Part of a small language model's weights.
Size: width 128, MLP 512 GELU.
Each number is 128 + 24 x the weight over its row's rms, rounded and kept within 0 to 255. Layers, rows and columns count from 0. Numbers have three digits each. The size before them is the row's rms in percent of the matrix's.

# layer 9 MLP down (transposed), 512x128, rms 0.355, rows 351-376, columns 0-127
098:133143090130130131117120158136120098074135133104154137129121119127146128113147095149109108128139162125156126132129095135153088137135092126099148162105168105132158169125155130124144140091125117191114128198127130155112102147152101153120125111161151144120166159129132177121089179110126135158134088100127121105098130162164143146150113079086159098179127104138137099122115127160124136145132
101:130180119156127140093146142153162152105121109170134148101207129109120122102157121136151100109127122106137105139147146110138107137109145121140129125107098140161146130094149097115125116093087109120096078092139126146126141124130100111140089200107111122138111140125140098111113107122129140135109173181082121105122143137158108106126103140132123175119151143117113089161145076148154132129167
098:165126108120147081163153122150139143152114147161157137122103087114145127109163113122137097105133109119104130151132107091130152138111110149128145175118122115157144091122143143128139137133150109120112141092127072128141135115130123099118177149086116078147120163140121121145162050176142150179097112113146115132107160077099155116152103124138103127114106098090137139145160119143149158122160
110:116145123179148118120173129113135154121101122117101172153146151078157165159103082146159145144066109096086165108167109097105152140153142133142121114076110145134136143140119116097136148120124124139122175145109074125122121155156172111162171127091097147120122132116104130091126111145124102101139108165120104123138139108152122124134126175144109103114152126139147124121146172144139122160111
101:137113155125126214160144135106134146108120111133092152151138134136139117150114105153128081141103135142140093113138112134117098129130119128103102191149118138159136144118113146149139146103134093120125106100132149123115110134103096077158115110106162135135106125148107109182134110134155128101125079183118130177104092092083100146159143157136109147148126159100144129149125139122107193126127
114:124143147100132163120139087126137126151140146129145134142154146100132094099087063140134167132131114108125191145131122117104140093113137111189141122169119167140130152121134131165137112132130136152131123101140126126128143126123101183100128121113121125100142122121139114090092100149184136135130127137174061091133099132145137138114126081180142161159152127126141083155138119145124130119182
088:136152099062145132108108158143141139127136120123183107093130160096157102163155131129155127142157160148128116139148090122127077163132122105139096095132114121134108133157117140123108107141115159156118099166149141120135138150149138124120147138156118150108121120164109155132117153156141100132115129120140165129142103149125099131100135120164067143133166176156083172191160168153109142112125
097:202119124095166162100134124171136136129080144122109150185130094095130113130155115157108150129144124115132123114112108154113103124148126098118102117143104090129113162122109148099159089164127128158119141076122152122131147097137090109105144119139140133166162133108105182150127142130115090136120189083135135094105155103150120118131138125166147118114108137118131137133131143158147186149124
091:095171155113140094135144139102112132078121169125187107125132109123114119049112147132123158113151123155130106150096124136107083100148166107119150166118114141153109119122113146137127162106102113125106126088109138086093100151132121113140118103139106134112129081154100145133159138126121137163105133105173095108112182128135117163136125152125102151172107115108088143147111088121108149138114
101:146103134088125083140144103180118123102101126107150136112132165122149157160116143146125171144154104162149144123087083165164121164124197109120129121133090088125117083128179158150150121152080105117100138160106133108086118155140125095121117153091140148133115176135137115183145147142123124128140118142140141141140114131106135110133152131107136139128096112125115103119168146081143130108149
089:113160083117092125166154117118103092164110170154100096178134127135135144143138112119173117124130158143090117115141124139134156165138163080161130124129106093132123109131141165180102114089139113165103147151126143180108124143128114120149136104110105135103090155130088109170084135076169109124134139078104159157155078102137139121119141121138134148134138135123127133110128157144145140118136
095:142133176107109108131149134106117135150096149148122187124161074153150159098127131127166141163150152113137120124173132124145144145133116144134095133109124104131104111128100104135147088084119101123114109136160144182106115113154105122123129128100128181114175132113128115136153135107106093084132071136142147159132111100167144138104102120127111144160147127074141168103101152159104124089145
095:134167146083152146135139102119120150132084120157103166152103123140162148143163124111113125113143099096135131144135139140102122172096098126108135108148138097166181153154127116142134119093098110130119096118104092133113123093112122096126131161112195198111097200146097103124138113109115089123131135145109120153113165150111146129146138138118129145132101121130137086143144162173122116149132
093:113097158155132132089112134117052088114107102097123130117120142160164195130160117158113116110135117103139145154123111132145124134161144133146126098138130171139131129096114110139085143135103103157143124133127123130126077134122129077150172142144117170192129150113140147177155100129134115144175129100106127124123120133136112107120116087093130116095132160121148131141114094149078142162131
091:106137141071118113157127108119123113163146131112106139120138118170164101091162127112118078135097162094139104157098096150097069118141143096150127133108128163110106138183137098126122079131170161129149104144138122161097146106141142088115117095141119115111145142097118158129156148131174099138139143139107164134109094097164153087136156099086111124111126121118128147160127131136105152106121
082:169126122143121120119132117129151158127119149143124137132135122108144087123104147107130149109111155135101105159127127145097092106149101116161136134120135125154098154149121140128175079137096125122134100161122144182125119112107121114102136150116112163124155166155142122143147158106126132089102171131114084101077101096086103111122143114098087165148129133118117142219133095107177142154149
110:113110108149134168133114139131119104161119110152125110092115114158168126122176124145161075114168146131074134114091116146131103111152158135107153103123138095119113142140138140165079171115147135098106127070169131146136130154144125147151122158129071112130138106134101141164077142196124118147119136129142114144175151163123121120146091135085111117144124155132126112105151135096130140118099
100:103155156153114114144117119126098083093130148122090110131142130089153165133102082168123139123135165100132121117116106172187124123170125134149119098089125135088114114155096150175096171138139092150100160127114127141138058160093122092110136168140145132136101152091158122106146119133139139124099133142114125136099144131130091133112128088137164141123104130161136139115136153165138138097129
098:128083154119132147112151126149113113186112140096166072167136094145121114114151143132138113073142124085146098099096122127137101129157134122138116118124100113108087123127143096142107149128136128114112094090167138087147147161120155116130120112183112109084136124149134140132156148133098093145086141162174113130158107157113143128156168164135160100085133126088092130118129142137157137129114
102:159103113097176133126140146123113149131131126147156144091131129134131127129130162124118126081122089129124118123143114106148123162188121127145063129108131142138143124075136143114118139124085125146125132116137144117146115133086155110103154159166135139118151168115071182115070094123139135144129111136110096123078146128137074135158102135098119120196105092122119144116110107125144145172139
085:121126120100123145123129128132162137156114178130188109126115112119136161113163094115085128123148102133122139147110123149118073150073157107134122142111130178121142125151123144078130132143103104116117117156118123169144129103119125142093104135117167162121119136153154106149123113131156125159112107082166100144152128100146167099091146132106069142105138121136090163126129169136147080176152
103:134154156125146112118087131109118153131112095109122152144102128136155182170122116140106146128154137133143130119123085152115097136116126115129148122130142116115132122164177132098157111155099091095122113119095077141126116128071109091124126112137150123135108177123176134149145162143167111096108152121081131154143165089106119185141140088140121108140124096092123139066151126123092135159120
101:154092114138144158110104154159128144160090132141105141129164084100118128163125153124156108132138100102147099150141147119135179109116191147106056129081106140161130137123141158122114133147126142112148141122076095116147148129159144144111123129098146084156131126122111127114112163153148111148118140105130140155153141123111140181124079126173126126176107124134102110118099104101115134089161
107:086119120150133107101112110160100109098126101118164112150090146103128112124174105101114154171181157106138129157105150120178126138121133117109087143154123131140134133118131113165080094148107133117162112106129109077097065126120109175142096078134138154158142144125121110159144130154108151151146113118151084151126084123110133113115141123105127144101096119137125120183152111116128148118096
084:106137178160138122184157099159080145125102129170092128129113114158075156155110133112131133142136146157112144146136150133145113161175108117113103137130133142140121151101120127181153125145121138112118125177112164116141110161160148085158123133131071105115145127115158133126134158110108112140167101115108139171155150108095128130114172104144118131123124139113158099184109126147077141148120
100:179119106120092123132126135123125157166128134160166139123129119136130125133134096128097154129126106095163155141117121127134080165126116131112089179174174099120134113106112089122118178126100090126107148127143109148174138140129122165161126127097113146118107135151101118144108108102086149146106138116127093102156134138168150129082115127104126125074138167104103176142110093132166166099119
# layer 9 MLP up, 512x128, rms 0.368, rows 352-376, columns 0-127
106:126110158149111133120184109149132109137132117080184084116127140143137146130135141109107140083162103161161102079140121136136086096130085117133140099104139113150154114137100148140102159157142151149159131135108118148083119074110130105108167139169129066165130114148173127107174149124121105121134115129118128105157147106113167157136139119120147132122131125168123143107135153124141154113081
100:124097144143152118152180115129164183126130160126164142108149162145106138117123069127104116219108139119127162169102137126115183118142129149121155133092149108145076127144131122150129163152142114111129112120078136122140131136147115113119148127137140085124161174125125132120141149126103129100139101108110154090125169120092140111158107098156122136130140155111163115137112121096089106125108
107:148119097150136112098134142132113138175107122130110157105155124105134149096140126115113131119155139141090127042132142123136133163106129139139086166107127122092128126074054106125114100119135127129114127137175143112174103146106126122155116116094169157139148085116094107113145104155149169147131121169146113127130110123153115085133099132137139115128147119117157182095158118087124108136109
112:157099135098097167131147141132120090117189115163102109126060124118101128110133100189086107129156136113096148074168109154139072159119110122134127177096103111114137168149143111117164074132095067117110135113124124127129158136094124140106117136115141109137110130145135121150134135094123137137146116145114071157115154126122146144140130151126128143140126109123151125126132162109147139152141
098:147136133142133128075118138115090161135109133105147152125161102105158148113133106153148127120124131099140151169174153072109131126151119121163136125130118176165148122099168135126156111139116116154150093087161140072147132108171081142138102130121152118076120135124100138107127112141160126127112136143154112130138142087141097161150132121141164141107122146161096097134114110186172139084115
097:132131145166163120131123110075172131096127158138112141163108114156107163110134137158105101099099166102127126133111102144158120146139088096129127150142153112154154102056109103130153192142161157116160133070109113112144119090108101127114155129136095126161161120124164136140123090133088151100124102136099159156115138111137119103140095115133134116125150142146146101087142136138163130149130
087:148119110125131125135143130105121145114124135139125130157099092142147116094119127143092129074098114094139109118136158121113149120148125130155064165122146085110137142144092143139147108135111106173090092157114128121118154149159137132143123092142118114139104110122143193089151120148163160107142184121147120176101165133185098132091130150117142094150137087096096123140134130103119173107146
085:087145135132113121131123166128085120138170144143125134124124112115103080109141159163117112093160138141074093134131142174157071153158126142170141081114093155121140104159112122139127098140118110070136114169127070113120132154136136118115125134116150077171123079134125142147125099168151141140115105149115131100146133135179136132136121149151119152150157102144092135102129119127124119126089
096:150106117099101143126122170114122128131137160120110112117124118125105152120133167145088121089098151130095134126099145160118140132117089148131124127123091126131194137116166108119102119102113083113077098161121111139152126168136126134076164106083131140150171091092126159126141158086117121150106094136147147114150137127122125146128147201131164152149125120091137150128129115115110142067116
083:120128132135119075124122124145139103156115093144093156117119102162158114081164132140107112130135136099105105146186105120121128101138140152165137161180133118129172123107125192153139151098143146129123175194119077125110148120143110111123118123126140156140130100091129161165131146082128135155119104101107128155151136107126122150150138103121171130173147126110092137099131149151151109096137
097:122149137145103122153130150135128133111154115126134144179181120093127136142127133135097150130178111150117142140153102120149117135151151099137106168125153152137105150118123121134132131146172148131177093110169109146132152088142142144119110086108142141128104092141058121124109077134144128076119099151151165133138153110085141113115144136111099145148174113130163138077124114086137172127170
092:077147154082123121115107143157128126103125153147146117104096138150097140191139110111136107144065130104114133132119090161092106107095102133102131118204130145128112151109156134105108140128142173128121144114118147140098123079123137153136121107135123113088126107112091157136115125111165121125148101107173169130151156135119113115119132080130127167117112140150124133155163116136138058133118
104:122184143105153180136110092104122137121161154099170108116134126105100152157148121116101144106150118174131127107107142133129112140147160173114161165141110104123078138086171139122146089101140125059140129117121140111140106102155146138127143087113127092097133125153148135117119141111139138164117179111079154154133122149115128127158109130158143140127161124115157148159149136146082142094107
094:094088106108100121076133169124140139143128179125151151113156176120128117139134137151134153125165148172137157073123147138114117119122115126100115130143084169153109157143115126120151137118140128143123179136139147094133145115117190127117141140146097122111110121150120135125124182093082158130142163151116151175182155094096089155141116128160149153104160146136113120142108136157126140102131
093:119115143113113136133115154111141136132167146140145092120174158143098158137153153122125096126135137090141151100149129156156094139109153112092123111091116121129137091082147129148110187097157134125125165128124102052166096115164096108149095131145148131145114094097128134142119098149137063136162124110095143139147150162144125153132106139140158087102100139134144135126110139168098092116120
118:083155186106133082152141180111095159151117113141142155113142119090104122107151161130118097119127111168144107113118145132101108131151099137146171141124161165116164050123110172122112123096149129081142153091122108135111132149131145143141111125131071155149170134152089147122113174149109113120126088106145159164121110119130140115137099132136115146118130126165122154124106127111110139131140
092:152152116152111097124123139110138167147128141155118135161161107144128117131096108105133133109106159088105104148145102116192131166150120169177124103156124107133142163144123107109147108114115167109082151102120142158117173144129131125091114134102120138135106082173124120139099162132136144115141151165113133114180071103146117098111096159151126104108144136166127164127115086129110116083147
100:146157114132115097111134097129161167109148111164116089094117138161090101134116122149145122115073138111091139133155096143110123165103149121092112174138140078104146119102114145121120176155137114107136136133111068169119103126089134118127149117167171135134142110148148102130106127164151145153132108133174157109148128121163120122120155155122122116133123079132108126101145126168123125180075
109:099130152092115131100109128165107094161153136133139147116158160107105156110082118135115141152137142137152116107119098136167114107113092147112135132139151162163081099109138100130080120097145115152139127087082126126134122134148086133129120091096142082088138115141123153113184121162153131094144094094145111126165176167137125121135117145144171131144117123151135079137127148113161153085121
078:133153112158131140177121162091128139119116129153120138137160110124135157158141098145149112148124119125151132150123078150127083121130152157081133123131114160086145110137155166098106123086117134122166128134115120146126101151166135130161148181094152115117135129124147174095143140117180110166132062104103073080185112133148154118121147138155116158119127122151104108110112115147136115130123
105:143119148164087135115109153162127132121152150116111136171145119114153177113104096171139171116127129152120121115144129100144158150142104108069112120123162073123112156190118154114127166127079134137138138145095155125135127134117119091125110096124151153145188141076113144104095104144150138146116164108104158107128155104095155127155155121126124144108140116137111131079108117129123180134126
098:096135126133158159128108139077115129124086126178156145088167152182127149153132148117108095094140135100126087161145153076126153091139091142127148132121135096099122142124170139176162111095117138154104182121125129113142128112140135126164140096136133120125114129123149121117112093097091123150145104143093135113121140099124166156139119095136140165125132153133126110146125071166163140161155
109:115119204135119120088134106110126150127105143183115143114122141142128092130113138111182111150150128104154087118146121121185124132115113128155138125144123143140137123106101134103101154132110115147140171095106119104146149127141171122157082152110139142149125119129089165117151113067165121169118089168093153135152115136138153125104149127075156099113104130142114160105108146092150100123108
081:104094151125118111140146140120108117098085124161139127103110117106119179111172138147124137104141104097137139153125094142169168166087122133112118110148166092122098147120143109114177125126164166111139142130143116131159142151072095126125160107116165117153156157128116088109101138100143148137136133134105102117139086089117110137091094148078134124170116143094143148167105090148153149107139
100:131125142105133139147128113138093126117153174142113147075150105111145140107103071132128128109160099144156158162093133152127128089081120139117132161124139104161084132111151133186137117124092142103158124168120165118101137106181098087124133141159133159114126123134146117101146118152127090089113129113119110170162114131129109095118140141120175113114117071129124122144096151110154085120160